config.toml
norm_place = "pre"
batch_tokens = [16384, 32768, 65536]
seq_len = 512
Each number is 500 + 40 x the weight over its row's rms, rounded and kept within 0 to 999. Layers, rows and columns count from 0. Numbers have three digits each. The size before them is the row's rms in percent of the matrix's.

# layer 9 MLP up, 768x192, rms 0.157, rows 567-767, columns 128-159
105:504503485488457554457484499572493458475514549543510551456542480537507497498477460484488473494508
104:556551577551537451504542516528447464486506417493495542501488471518543566499579435503471419503486
114:504493556515434474532525507498473496461515432523503504504511516450537495469502507550505543494543
119:618462535482458494514519419529503501486524476543501487469495537504514526489548472534443515476541
112:489491507553499527506489518511472500478506493540407430557505460529553457499434483486474471486517
079:543493521525540520535470430546467483486446458478504513434485478494496481506476426540458518590543
082:526599486569513535511483480487465492455517508624536493352534448543498516479558501474464479454542
086:511509427491515560434466478496548547509504481584467579543467434473442543505471457480532476456567
097:511520473479565572473471521484564574494481493517536402472570452500505477476443534568506522497529
077:499504514504522518509527492519576518508449513525478534481505530547499431511459483499508535458479
109:488509414480454500535546486523447430434523471458455501361498563457518493552503551555485470516453
103:482512455394449573515510414487521610451422519510453485526532542547536516461487508543513491507550
103:516508490467506596494457517517469477484522468534493498471505495491411555558524516568428497531542
091:567447513548522515496532519538578485474494551484482489493446415523479564581525491515549482474513
107:527560439474520486465506482482476533474572454475523589405557460501468528485510432534507501519438
106:492417485471525605432544567545535480430500569511482500500488545523434458465491446473552486490495
103:521489488489536497457542483516408438532531491512501542413539543538533570470507496558581546465467
108:428464438448468555510500446485491553458527449536497459513505537546510466482513462484554511511517
096:541473478435442508441542486518545415499411582552499425465552501547474531531493535516522571571507
087:470496455449478533527496445559542587543528499516543446473481488526442527514523464521547420482525
103:529466524475512539454520505481440477424500494525588517530499479519430468459432455477488526492511
085:437517523494581539508502447529483469532601472555480481503492430458508511478514484518546480564484
034:553473521468488606457557483541514470487497481575510480492479470522480521546471560527498427506538
098:526485491494447549482505463493474481453484567529504373483527494469508508469516401543525513483441
097:543470473453490521501561502513454382477492565556485524542520441452466528474500505483472470442490
099:544501501452472533524539483558486509454531469505526513500506439486503554490503433551443489486430
103:377512431499535560416518470579479484491486548535510395517475475591438494482483415500437538543433
094:475492441438491533505531405501503495491451536569516439487501445462532459563448544539534535570520
107:497556491450494564453480515528510484510442440589477512532531462478518495545506468548510510547534
078:522556474466532525454579484516500532386577501515529423489573531473489509468529465526460471536544
102:553535456492414458500494516580538560430488506518474522464521554512482551483507549464497579542468
094:501433484439513480489482497566538483490538467527470468471521567551485550542430456534462552515532
073:462480502538508538518558466515469554485452547557499539489538531415512501466509579533540545537522
097:479514532422531540470492518498521546488522570464491471487554423514413540566505513500544505526450
083:487487530452526484452552459481490492439460485473485508532487463540422558518403511517549521505451
110:566509516500506478492534522562490530504589537526534443464504457526537508512533527544429464529521
099:469483499476503560531505470508542470454555468439515495387485461555497519530427452509414468468489
088:469479470492520572492500472579475494494536480538499533509545494482515434497464517593485446433473
036:534447494471496529498508480575522488492533519550509413469493464482403472518446528568479482541510
107:561485467470429545481479458480434486485492547510532495488566388452505494511578468547468436448571
096:538499451575544522466475492534513517458520441507470524480499503504513601560510476561480575540496
097:487458457478517488504446528478482544522508564504545561470479498571444524517475519512555479525531
097:457469527521534565449437497530451473544532430539582457473486456522503432490433487506446476522495
111:528403455544446533546480499536459439456499562478493560524558521487502487480492512514484441392529
105:443510467456489519454523474568466493520464543497466469473498528555564512519497478573482521478435
113:464494503548463454485510500515468600535427543475524510491531480542416488513472486539489502493451
091:466472475501477464516485434490497476566529559580507493489488510480529528527539500500471488496470
111:472489517498514541467510407492535536506537482512413466485542440545449527510474475535456457430568
086:544489513496484513414555486561564511462485444455542487512474513469474436467480534558531544503446
114:532513493520433538429509456518523506427509551544533452531598525562493527455472478456459503473421
109:486455488512529487447520466539498538426442460455499525510519468454471545530441423507553513562469
114:539469528527419570487465518519447442449536488529464505458504513508498551499461557478459549478494
093:487517391428484525546492483563515519447466525530481561457453444565468466570504580509495455530410
107:549523524426476493447498489491500541428605510556499527514530479536476538499461496563537409476545
110:505526557506557489473484509558433467517511479526478537465597520510547512489478547543435530537450
094:559496424523496521499474545540423469512473447575486469452456555501534514529489514545506474504560
088:506423453448490564454467540582546539425481559505495460492529501516472461600501555502523557549495
083:558455492466461501434455457517514458531568567504527491453575558431498539521498524525464493461480
105:511516534418544566418495444522471481426559527482513428513505436544532521508460448551473425495584
108:592469451469443533448553473500437497443453539493547499567551476563503485512460541493506511516557
099:507542541479522524494512505506495544495474470492525572488524465557452561486486505507549485492488
075:548462512549498524512561514533515472492543417554466483484542498561523454531484470534500421444467
090:560561473471455504521451499602485513524522513566545490469563486451570556554523506471519497592500
096:519483500504506480470530466506442481484487481546531487484487459496555550475537446559417504506537
103:484446491589536544510548492573494458517558442529410486476471456527423527560497539552475492489459
105:537588439495424570482444506520544579490493544527420488446462507515488492504490515562500532437528
099:467492426498500526512556516550533568498411538608532461478538481532441462540512544508520456545555
100:492505534479546505527475475518472529536481492476498524496520464472448544481441427564431530462573
087:507458453431501556557497445491559518426509560508423509483552533503450448479478523475598489545458
074:523499550446549548475569526519491455406467477548519462510580462477459507415465469475484489477578
092:479446512481526521481469457489530500427495468491488541524496506458554506544533444530558508435486
090:532452465446500486519491516461528582517520514541551533555456529551464531516361564534534591530494
091:519500480466438534507535503534541522500536526524500475449459456518503511518497537469436531526508
106:594484486495521549493473489493429535470470484542572554526444478501470453474423432507474479459512
101:551478524559481536432482502489513524466457513514470469565493479479438550562457516493443387460476
104:462535560498484530491536469490436426534453500497502448535501439441447500531539567546542519470496
114:563467469499545464494544528491554485465494490525407398480462556480434420489502514498494477576470
099:531527474496434512487504457515408502476548471557543530471509497468501463473532541516511549552496
090:538549456473495544539531488560548506488463482592503514451525437488446523512459441542530518500503
102:578571475503424498498544531468547582477498490493531510439485434511391559455480488518527540474450
096:510473595423439483460482499570519482419475566503480482540482411486547475447492529549506453519509
100:533496549499474544499508500522473486447543445466491523517503559437440481491491455603544437531525
088:540433399505526575486464454504527463484482568543435452530584547440435512486499479519525506486489
121:466520503429466560500548489538499456436486489553508486493544539556431533541523539544417490453457
093:495530446514543518465528469531494478488541594536472541469486465528514441466444501507452487549496
095:538448533497510525472495495497518466543573543491577452464464497480414426533482474489528538593467
098:453521552501513575446522501491508574523546484517489454460555519513415508487463456502432570529473
088:565428461492544513436473513513562468486485566503506486509465481478495528475520438521491486488552
085:498501518489536609424525453597534481472553477501421534511542432472451391495493498541506583507490
077:529523469475462509452545519509425519436483436483521521488494536514437522515491499567564532510459
126:578583457541498542495476503500538491495493490514506532507503492441487493464519468492434527459468
089:476525466418512470520523465477491390398513488500463532480537559447464518470479428468457511508433
104:487444477510530477389561427494472500436437490461456492522486525532562518499511523515513459504561
114:567424469551441513524477444514518521500481497522500539520492525579498553552488538498433499468503
089:512488488456520484462559495564520422502531567561485536482511507426515487530468550521513515470532
091:582441544459455579463495530557467541469580486531537497535462517589554517518485501500501548518469
093:498501479392553518469532447468486589485470545493551487444471494510480491514460500585485570575459
105:490522444431478500544536487493499506464470524574446511520575485495531462522471471463482474511444
106:491523451506519513481539486492507588475506450536491521507516477466487502487419489550446469490479
093:527582389472532523443525455490556509420487394473520484461544456511440471468495511513486412470554
111:478530553519503505538545481479525505483449473499531524447544509487480506531530534590507523539404
113:446557475487499502508511518524466518509474432545479522450472522462476471489459449503427453462496
039:491479489426538550403523493559541516507491481524504498465550478543483527500465500623504494488459
105:499450509537495523567538485500520574539531476504539490585533458490499454538480517570502463596431
099:477504495488524484505530443500441428514578492507419543521548525496478445495520563537521493473549
096:488507516563508567495602436494514458472530559485479511470584512539562565530528462516472511556492
112:542525556459439570439529505567511513484489407529539453480475394431518504547478500491454494473497
111:490487513502485490537507508512481476499531556477473545453529501462483509522502508548461505455466
107:525533468508517496499454474605504532472519487499502496417508431472550499495495485550520390547492
094:526495490427437480501541515512491443477555455504548558491528483469490493460516455535502580530541
116:517504520505523483455477530495487462484491430543462459426540465603484466545508476520560543467532
095:476494535512496508486464579521555486466491556452517454471556542496451464490521548496497536527468
105:546439460518483485494550497511467459461563544479439440475504519499503501506467566488503483523422
106:631448511485467534458544473448486549527507534516453515536520508588529505534503502519381457511487
081:510483574526490522452562502508486432468531496501529439507508506455521573496499506584483482488587
110:469482504463506585551508530500525433549533538549539496435485560554498497532507496502486472513499
082:508538454493513528423553511492559573494569508550474488463542467501452424543552553492464445517525
085:563529420474463528508507489583489454460520480490501458473534427527529506503496468509501484466542
104:485506482455467535509529506514485462481435480486516501526514480520458534536431509582487573552502
079:498503550544485503455493440512496490502515439536458486375462533455454525585534534531505523570506
097:471519541497446510545510425609462592399507480445464545526494552455500544512474520546469519532504
090:442515425475442596452608466501401468493476523535507389503448489477421525535515550616535503472502
118:464550459511516554548494469485439479475405481566520485490491501559490565467510452526545521531486
093:578501475459389456539526434601473493508448504564506459497508493543524482508485546432498474445471
097:509447467570482549393490489599483467506484477490482494514537534438513504510488503542524427404524
100:502472546499550557447449520520509501474510453497584476441452475529515489483481514506526476546527
100:518535524457508530557480412512456495551499530491502430418498502530490502555535591524465477528542
073:501497443465509535448529440490520539542509534482502419493553551493489432568439545507531530565469
087:455507508515504517443531493495476478522459541580568402473490584513459437527479485483495532491525
110:552420462438471536432496516509496548474506529488485523512553439490470476468471522502456485515471
096:533488527491475518530518510537482596491510481492559530456494452473544522477566474548453448413533
091:505509590493588525482502532505505467490578435469502505506531539561530472528526488524464543452506
110:524576489435480586476552462537473495454483488549485440516522501465509455486478428504436490537479
088:507432447473474582476500497466454552483444574511510533580485455460498482451461448534491426551551
093:505454546457509584509487498454492452437481488477499440490548520490454542540520505483469524514461
084:449504515455445485501533430510579444571512483540459525475494503467512495538498495519531534489514
105:463484506486486510456530532545467538515514489475545560463526397558459549494451458509538459563430
097:521479475495550518576524475561525498481582525528487490476567449526494480466491420519511588503441
079:412482522517469545502438562460570497473510485491529444469511439450498462453519567505521515523496
095:505468510488542531510493513559588494486499548485551469520510512483472548467451496485459434524507
100:539452427442508531512560484503611485471548510477478563532549524496524449475448558501399479569481
113:519512510443508496443494540516500482519622559494477522523448525556458520504512532541542523509529
095:522515501493480568471546489499501487532512493549505515434548564438475436545461514519508531502505
068:512573449528514491547599449495511489401521550526544476458580494463431451521517436612474494548493
102:438565460446447534496560471518520530452478518582511543532485480590422456516477507490571496513498
108:503505507514485495462511476489476478506503529497468553530536551514536516490411538503462427494577
107:504560498454429499508549515524555527449451426543481493465479505485467513472479484591480442490541
105:477562504385484517504523470454542486520524546495464475483488470456405518486418509546507482553525
103:548507519468495543485566481490520488498492515506541448483498438558474534502456493532534488521545
089:511451453411426545426562512533517460496494559606519452474534479483398508532406531526550541534419
099:500463549402419566438522523527474459490540555531526412446489501495437569490488492567434568562532
090:494443498546430528480558499551504487491474503557486454468505546467471559560444554508464532461472
098:471536541501482514488507475528549457430508515525491541540583507481486488465494517465508496515518
093:540485497537436450537580469484484504555514461511493538427472500529538469515496463463515546458486
101:591467464515468486445474487580476467482443487506503538511567521504518519515395546519520481542433
116:464526525541454572503550496495506512498587476496537404475509508456502491472511474549476424509527
094:537520396518526590545544441533516539449564487538477432439543533561482491492524520541502468480509
110:548540529448555522486535523540615538534489563495539520460470504497455528473433445478513521480528
097:431523520525552590523556519552563591478535506525538454430522545542506548519466541528484544547493
093:466559460521448490491480419534456464432485497492490499539539443581480535520520468471517533469493
114:464545484529488455425542476544477484480453552491499489526583426482518543512465504570562459483483
093:527540531479506543501573551491560415491536590522486415456474445579479573527395587539471563494516
098:492506557481436477550521530503488481483538469500472517531499475514467514466496525526530498527587
119:503490534438478580521485492499517451464465545485526537441540488476558572493488431626453457525482
088:528531511448430497466518487625521485519496496519542483498536519528465617553442556501543521454516
110:549481482407555501467465516611508517490568473544549489502569468485550509500476510463592526536516
095:570497482493511519513537491523551493500453490491550438470504463522539477561431484518539504475532
097:500525484496466575505494426471458482464448519568553530519531433526510576497489513606478442482555
101:543489446406502524476495444556460499423541408492482511510523543609478525458526456547504538476499
091:580499446438557471471594467511539470542520485512508466502536451520479495447521481506477461485517
094:395553489531579573428504449511503459518587536527444511538521423472470473461457457523495481534510
114:594552511512476536519497477534414452555520479553478521464563410498507541482480461588470404455538
093:553547574480426489480515504525474459454523406486492515521558502465508544488490494508561473511484
082:448543505531487484445545443622432504508500481507497518553477523498526418504459501518438447509530
104:555443538477474489465467494475576462411499500502556511545471497492509532482512505614529511550532
095:500467512507525597418496496541516414452522446536567435458477539520520498502467483467550460545511
103:545520553481468567495539498549506468455535463493520477518539450471525533509507466580525451473497
102:477528462475495467517525520560417497492500564541504483505504457486456441498470504553537507452492
095:537531576464408504414511510461493486543579460517547463467514504550423473527541591526476520580485
108:531454522521528500499520533486512421531525487503493494483569472515498560521398451537502440507501
076:449519494548508568506515497570459592494434513595516468499498519512528572559492495514518539489501
081:502497458513439529457570423547529512519505463532518518409534524479575461526534562465515464550523
105:486505517507539565462543515580537510435530510471501525444528541534433496520470489551540460497524
108:423469522539487491500478440545488482470446459504479481512495529542492467553462503525455444504535
105:467533480476479482514621524483517460496549489492490458492532490529471492486441530508533471487485
101:493487571437517491552503488505514514516484559619509496467532463525505482538526486525460483489522
097:460421475463525497466443496560528494436574480470488511515560529509440526483467501530446488536505
117:541478497490496516453488505571540498464608504492458542523523452458498492474427478534525432511533
084:545512497507479503421513507577552518529575569497492495510443506553523457529442508520496490562520
099:525508462450491477504519511503500433525510532500523476484606520516538462499524540506473468539501
097:497462506411520506501482443530473510472561521503497483448517477519565475482456510531457510449516
067:500514479531545494540557428539481519509546530589567547502590463468451423601483486508515514463479
089:512528514496441578571533500500456493457495472587510524491529467465510522442447482503526480455503
100:500477529448474534439493457546437482460499463513503524481524601438479513518537572537484476539457
098:508466449494527483451522491509458527464507479566576515489477542533480551467491454516445453462480
077:552425489576494509441517481436536453527572569505550487512540469644440494551520493496508489539509
103:471520480456441522472518434470524465547515521472481501416519446451478558568434510510546497451484
032:504565505437501518377543473514540502440587513553489478490531525535478533528460514604514473518600
098:458488564467515535472491485521542501468466494529579485466519419567472591511463477543523489486508
095:472368416498468493545549476528556481465557498469562522456481482514487459532492477511486530491464
099:503470469494480487451496487559437563473548502507477467497518491526454554526486517493539466481463
# layer 9 MLP down (transposed), 768x192, rms 0.149, rows 567-767, columns 128-159
106:529527539539546523482497504512557523411524497457493439417524468497487506575473431494528486600429
108:437491458526475527480533535500558461532499487593498495520502523516522613454485439527549479449530
117:525448335454390513531557564522504545559557516505484477503628470548489495471494531525507547513518
118:509494532560486503542474535501523434518466514454485486479495516478511551487492524539460465452451
109:458496521521495550538488485487484488428443537579526545470435483594514530479493414457501576486504
087:551552488459471489450511548506528568574495553456434482528498520474557500604480583414500508448499
084:486470490509505514473509481318503489459448483558481465492495496474469526302506463601502499480489
085:485509514524523518495524503459478534477501482523571568475507556499505532632547413529541465512493
093:517501474531549532482544473486441452510519523470508536549512436469513518413572458452418530520477
078:505489550491443473555432488445464488518514505504467526470492550563472487488518516459453493510466
110:510489550495498437540425467463482486480503572508483547545447495496395482490455490506487509490541
105:527507479511482468469465495537489522463558498478514512546502493442538483577523436523519458451446
103:488481553513505524497478511573516448514517517485530581464443485491508477590457427468531434534487
091:458544498493572462504514520532525491532483413441511463481516534483567440467543460474466493452477
104:460487395487514533478481517571490471488466450510581505584518507510473502529468518497567519458447
108:510557520455443522505533484500488522544480435524477419519514501475525559528529449518515524501493
104:522483512522572484556452453550473450569512505468481506513398499496496505370565506525409486473530
106:518512515501494549449556497442527511537407476497504588462486470495486405551489563491453503534470
094:475491423542452522521470536424527520506499436478479483538555541462469456436445471570529474480448
085:563514513478531518506493542555514481477558539463463496496468477558471500429536506470486539564501
105:531433535539453503550428430512477532516510404465504411488504468491479511492477552491431488564542
088:493500492483513472509473541506482486504511476403442464490508510499503545486472505493507501536441
028:528529597450534516458566524521569532453414541527545589492481498524491514503501568454457437526519
101:475492488537461549551488494528505494582481497506490535515491521492496507393500490575508476551552
098:491512479515549460508486446572474523438554500517496495481500422490508438403451495450485511523551
102:461530488490492511497464510506482470391440488490473539500567541453500419462510542486470531500522
099:468465550489533466367550502442455524506548530476496503581477485512524460484516503466515497544519
091:399441505567493443549440509404510452538452519586519479488528458487515482502473480477490536482433
107:576518520437516582492492468520435570527546499473485512521523443523522509469469443507462538507492
087:512493516527562531534526499570484492466514574578528442434524474504460500609476561529479441494539
102:546585458531427527490530488535554433503539473548535484551487514515485502411484555495513504504483
092:475450520584560503487547562518491464483545463450454507545533477474494487562500491441546435507504
087:566554534457570471484434566450548510535585445513483526483468561564498521510522528455557511471529
096:504525481482492564457438497487556450569556439499522546501493487535522479530429425533480481551479
087:464466506515506462511488483492472422578531447390480494449520557467480518532491467495535484523507
107:493518480508457511497508521496492479535420464501420553508475487564481469522549535509519537518521
101:476580469574528508568433455498510472496586508537471508539501501474461557500520586526526553515546
093:568568469526457515505529513575495473533447488453459487460433530489527528400535516449503566523435
031:515484522507483486508534524437468548595527501484451510557491561518470498427574488500495560507491
111:439475514477455500505486505517517548455588458523461487529545482532520385495465489445479526510494
098:509487525532517518561517545455527519510526487489501507463480489517470572501529529466487609550529
088:465503494464506500483510473527510520524505544471432471471464528490492489355532507467490554493508
100:552493511545548504566403519481550513527493473475544528563461470571479459546491515442525505530487
111:520519567536540482521472550460506483483485491552565523407546441603517442450522409504505506559513
103:525548502481490583545455559457527516494461542533467512486485488506515519408487485637465448482527
110:557514487439511495519513513561447457444463544487492501483584450478482492422498561557509552518505
092:460492469509485516482482510432464484486523488463470496450556514421440441429473537545504444545526
107:519461447548450454514518509434478573496517542500449506547552554494505521513498517494592549432483
090:449494487535401497479521488507573549466482434568539524516543484507412492519507470529544494483458
115:518488548521508478479515473479479496481526525455524526493513467545500489568493461471546473483454
108:458527470563518418591471473443549491509527532502477545519530488515488474457482523482550483546433
109:553508504538445512478464458541498455479502507500539558490506537474514464490544445457487470529472
089:455519426559411464530503501529494509446478446552469476562512529533431457564537501510442490425557
110:551518468553481411491489560472568527455416484531497535541468391509446524525499505425515542569569
108:511452507474524564501552527455606541523487488505434528509443602479530472458541449475557416521457
097:476536543465480542448545450529454518490440461446460458521593464530448496561487567551466497521489
087:556520432495483535554453523437541451480530532534502504467524519426547513468504530563517450475412
082:477587478539494531514497517473481504454519473483440520515457491581501503597456496507579498494558
113:467504562506432490571547523503562470548489556491427605469582512450506511498481531454583466578488
105:491524517517512495555481559461469523451569451496511512483460500439508515497488479485492504499519
098:483514503551469518569573463564491542522506510460463533526489514448468546558511493546490486518477
078:548528514476507455561468578494463490529535522472529481511492509506470589459443554429450559516519
090:471466477503551537499452531480455520507520519500469440497541513500507526621471470530501545412522
097:491503496502509446585457473511527486487499507488431535558445517475513476415512593556489533534458
103:495442477483501465495420489495517486495588534533488484483552517423532453488530505464480473481409
105:562514533560538444511516468544479510541499454478579505507510491513529560525504551453530473488507
091:457467454507502506501517482524408495520442457420513505445477556541437447469541450473407538548484
100:498519526516540504514469530398516544525493472449490529503523483480456483526550420499494514494495
089:456476508513533418524500509524432489522461468478502514483473507531508547429416547505442505449488
084:563499488479521456555502538528469490472539476438497484521488552466424490331501484497496477511496
094:530547490442557553492509498524459551509520484485484494497503558487536515454606495471531526512479
092:447521540514472440522492505438533557513537526502538450494485525599449517556449543530474468535390
092:493485521478467496532508482477465557535447531504469517580480499476484540529497462416447507506492
102:472529492516385506460533535521557492433480561543445563504472509487512551525488516470494606450531
101:501431520465451426591470487437490532523535462527507516547487450497505567502495435524518508541495
105:488524536491527445494552546465514510511456570529518485475573559551431466511464579475531491580470
110:547477458514493465501510479466554441496521507554510512557528494458456477464520509486487509578510
096:534510459491491495534518465475529515503474503491498460501535512535529460463563423538521501417491
088:501530441502491538535420493431550528464465557498481525484521526468516459493493425495558487456434
107:545480470463493468542419404488520490541490550496519510532481457492483416577544518495460518546501
098:489481481489496481470504510526377528467556476551568449538540440589480434507516451511531452524481
101:394469470597590516501513515515461514467443496529475438500475515592550482538529567552527505492492
091:542527484532520575561500532469493509530567521519393517469457563485524481350555449472520556464498
111:457513436497476530528483455474482464461448523521494610571465456484462516538486561486443401401452
087:522491467494531469484515425486537496461513416565495410461566506467475460457508528512545468491425
093:468476517485502526468513473551396452443487510455511495459521557523499502507475473517502478512517
095:499448497551451555448526491507466477500482492462562511494460487497542480554509504551547502492536
089:581566503457488551530421462467464484462494420484537496520549505503584473415502514481588521514459
083:592451541525479530535503520536438485480538529429396536520459539526474568493555515505509610517531
078:481562447550512518497451459497477475517496508505469550524548471438516496495420464469544455568580
126:459557539446473464419472524553423461459507501514501475472487538545478481490491399490512483428475
092:531477547530503560461511551559530459493463442413512505431494542460459512579478574525586537496508
102:516518474463503471472508517482495483527491465484462496535499513481485448542449557468508484547426
117:501509456522541503451503518369473505467492487557547471472572492401494475428570497524536515381477
084:431529493479438433487539497471552525592540494529456505605519510452520455495459494500509429499504
096:570520460437409481515513480537553565505497479454514492554530547451489471486444444467527409450500
086:566494556497534538490572552473504470433513439522525535495530466522508521556465460534467505462543
108:466449485550562460467449465558523470521534528556517541475495516592526491423421481496449605526521
107:613486446458529494485499534511475444502523537462451574489489487500501477495562476538494537531520
093:539544444476468546449496519528518503546573588492548526488497524506468533454526500515533571550483
108:485561467532532613474522422506477462504509536459481448482469486523507515532513494383476465587602
108:525496478490578570463489428461498500528468501536487428499484492528610561523492463474559497468500
031:515540423469494471546520450500520573512493522477526530482457462476512520527475506447469492465476
105:375486509498465547477513521580457539506507525483493466445508487525572422462461429468462462484503
097:477539516439548461450526559487493552566459470491431441514490416527497405524554457425501437487495
095:523543530462472467536450494487484485488476554518539589494527448478529468478498537515498449486496
114:552520598499474523458464500451519550549527471478479465478521523539502518564479512439407578462545
112:513480426553530514414506459526579443548502549471472507484471517507459509548505419457512547479500
105:497487426558483540450468455481498526460450477590526532510551530521473476526504554512577495551490
097:470588542569504455497469502515469491523517443528478524501505528485467575432554532463528508508527
116:532464533527514492547513455480392470529492527446470496487484516485483560471537404492531518531523
099:526553476529485491485558446538526501512499466480479507546477543402551516539515454464513497541539
103:483492524511530554489484485454398490505499526469539489512443454536518549643476489549548562482478
107:498548507512478508495502466477501510525537558401499529497528482547501442450446489500520531486574
082:418499490455472566550487461565409485477485516535483496455449514479481551640450505509504497481538
112:534515488542503465651484468463539452481533486560417505547532491479497559489506466472489527577444
081:447462516589479489472496509442466489572521478494583480499515505484518478443519423458554467518441
093:435452542503621406430477507369467577483485464441448514494512572459454455515504563515440475538506
098:531466524515435527540507581559524426446484491473494520475536509540494536553500524539492512540504
085:458501419545514515511513573444500492518502476490513484551500489507494468504451515501465509527493
098:508516534504449471514515470558498455500507505525458586426539450496544472534419446524511475538479
077:556475549561527516525480505477531555498597522449500482582487549548455446477464451419547466524529
119:551543471487500530505512433533506445487412498491512469474513545538499542447557535555501456477527
090:497477545514518504504424529481501471520458487440444473583530510468513539463523528509538515453482
099:550512520525501491449448501452457471566513488421516506482504465463442479510516462544498522503516
104:522508534533456443548507473508555448516493474468559518516441477531500449364518527563514533473492
101:498478430441520529497548484441468498496474526526530494538563531502443510470498469537550498493485
080:383522443516514541578477513468489483544510381506447536498579504534514489511438472561469577473539
088:521529535542525569479501476450413530539492513502513545435547473553478472456516541541491586516481
109:509468467484467510525599551538575523499510478505523476504585482473545527592453471453500514497465
100:448503471534448490468497502491538524560512446489569522488543490432504462512477570457495480498414
091:504487447511484547459514477519478503520446491560461491502531520495539519483394600523552511487551
111:491389535473435488448464442500469550532551476522485433521541515582502449519469559382471475489545
091:477493543539445530544488535442476513554545566465478540521472509504403477565484499522501507508377
091:416486419577464488525509456482520459487525545526411432462481494498501443526489469516548543482558
084:543542529490561487477502509520474441551511530483530521492473538527498530536439460491564516459528
106:439539504478526625455495516490525504499470450536455479561464458513528530594471429511486567448541
103:592456435543510445550504491527539477501557566475459428482571519486537550437539586567496477404450
081:491521507507449545429463520553431476501490507485484561552464503462454521410488460491496524497482
093:424541502531559492524461489471496472541498429500497530514522567520480494430457504511468509528560
100:488474538545476511434526514405423478454550530514520514571434468484449541526467496422463521456546
107:517439453491503500466495494497522482468446513555455517484457516456490565543512462465501491587502
093:565526498538468460558489491536593518535528454494467478487512540436511509455524536538522436575528
077:474481545454489474551429537550493544528462533493577475475432453540507553507471591450499500500528
100:454486481490505528511528438346549480492485469529552550487543500495538496534446462508454520539534
111:456538474460517454506481448462494505513511550510426467557485477477526494408515507568456526496508
107:495494526513467409525470468560524490517466460531543480449491479474554514485566538483452549520518
104:454463469522545551471460466451455500527472489422524487570504585512461547503469522546511545483469
102:490464519524545544514521483346480512505478520541501557513508513534457483474568400492531476457411
082:474427542503481480491476544489534463520489481499460476546490551471557534586474475487506463494470
099:478463451494547520497505542530545467547505553494510455488512538460550516529559509435477495531492
092:519440477482537510498492494501454518542501477488482511434499478484503522496537470544492550485474
103:380530515492467465576515462434525510502493497487524463536566480588477454542501528621443541464446
097:480423535475469490574545512460509563412458480515462460544462505492463566508503548476511541500438
102:492472496478540489560462526521436523465538476461474588539535457524525505435461455534507520546427
113:471556438504427424467526561534474439516529470505451591535508522512509410592492548512490457590491
095:499476495509515506530460512449518528508468524530557520453532436484546539522484458508490481473456
105:506456473538471489537539488587461531483515454530533499523606468501525525453466464505487520543482
097:538502468475477475478466459541455508573488527479517462529485529512490488351541495519473515495463
093:507502466524532522473495527437438491473501577413511480495543494466478568478469565517488499562502
112:514527493540480380507507447519494471482499485604465504501583495496481492498444560571539499489457
091:487516483518486487432486539506412481502540510532542599471501501518547574491508461451533458502489
101:523525482477520488508485509531495511469473526504516397523515503473536526525551494460412529482482
117:421490466581531502535500462475592497469550458596509533503500483503499470569530510473517494557497
088:492523512464519482449464522533495520524516492483489459457507424466492534479597525462504464462482
110:480453505428550395486508483472513502497485517505505502503512500452508498483523466430484531469508
094:504540548478536522496493478533446486528480546428536533497458518432529456471480500515532510478462
095:501470506500527471503510507383516556471518508475488535439502490495526504492576514406452466560519
099:519521512560490467533526503447472426511549468553524451528538487471481558275452503571525492522493
088:410479497502497516493469432411482499477551474495451481463476438532473462390491421528515464435557
091:498503503460473473448527491557473498484480530483532519456541439544483525421507486494494532484505
110:518466549536461550532483489471515495544467592539502522507484516493550524485478448518483498472441
093:569473474497516480534470434517599530508564453520460519470504517421549513520478497509549506447455
086:567503485586457525467542498509429475542557478500482437518488572575476542563476474504458531488605
106:537478483471505499514509505531556551513411525378480525455496495478476527512532534495551528481524
095:540511450459500498537518546506523487532494531514503599518470485525477463546494420533484511415497
114:488525520528545478566497508444438470544534547499548505477538499506439522299438520518445467541503
096:470490459547431527485508520528531537496538527522455503480482518528532547537496460545505454477470
094:484522527472452468478480469302501529542543488457540525462518525535540536514523512475460457594533
107:453552430476553427502500388537513468538442489508431469489514517440493564443561451495534497535508
072:450518508495492486543412519420474496484512538509475494509471467474463451540498441411536465573477
087:477477538508449521515621521427458493493466511501502514513482438457566443446510557470482475484554
102:489487519502530497569517490557521488457436537514573520493431481531431525605529423559490558502588
109:580485582503411435442452478565483450457512396441449461515446513573469454529476497593468514495479
094:563538575555444458488540504495505509564502522552465494543508525495550491287484490463545469538465
101:401486479453493534497532515468433495525472442529491543490577524460498510486485533450484479509546
094:504535467556493439464469547469506466535566508430530499556488548464489565456607466469459503522441
117:476468525533514395505486538492503463477451438457516516514459477478454531491390494540532594544520
086:470545463459446500550447478521561508499489463492457498543581573441493502463490486563530494551534
097:536451400493491520523507461496521572455492475534457542539462560467559525543587542410538459427533
097:513507514508446491495510552560563480510490446497491543470571485513515504475541514462428512498515
076:482505506493460500503492527558487540502473455526477559459411437527598579356506551480539504501494
094:559495464541524528546578465503548473510486475546485541478555505579416503555426594419562478526440
102:471520503485537503535478496464524527500472556514536524449520514466548464437425425454504466514557
096:546538613497512458482524488458433499508504477479510464388492449484549536497487449471527481474460
085:488473560469526477473465560336468521513524466522497524494473483462557519381510539465482469533533
105:600468495537539531470535474459523462484549478538539477525569452485502470469612517448526490476524
027:502496519528507464503482443455575574525537407506477513478537568580502513540486561444519471477470
097:523518596470488503458525445438540446496518587531539487497474523473438478480435524505485506501453
094:539460548500522529488459454523501498462538508515464550597569515477461540549423467471483476509512
100:530521505536509520481466479487490522513549485559467472493501481456497582413496471488430507444487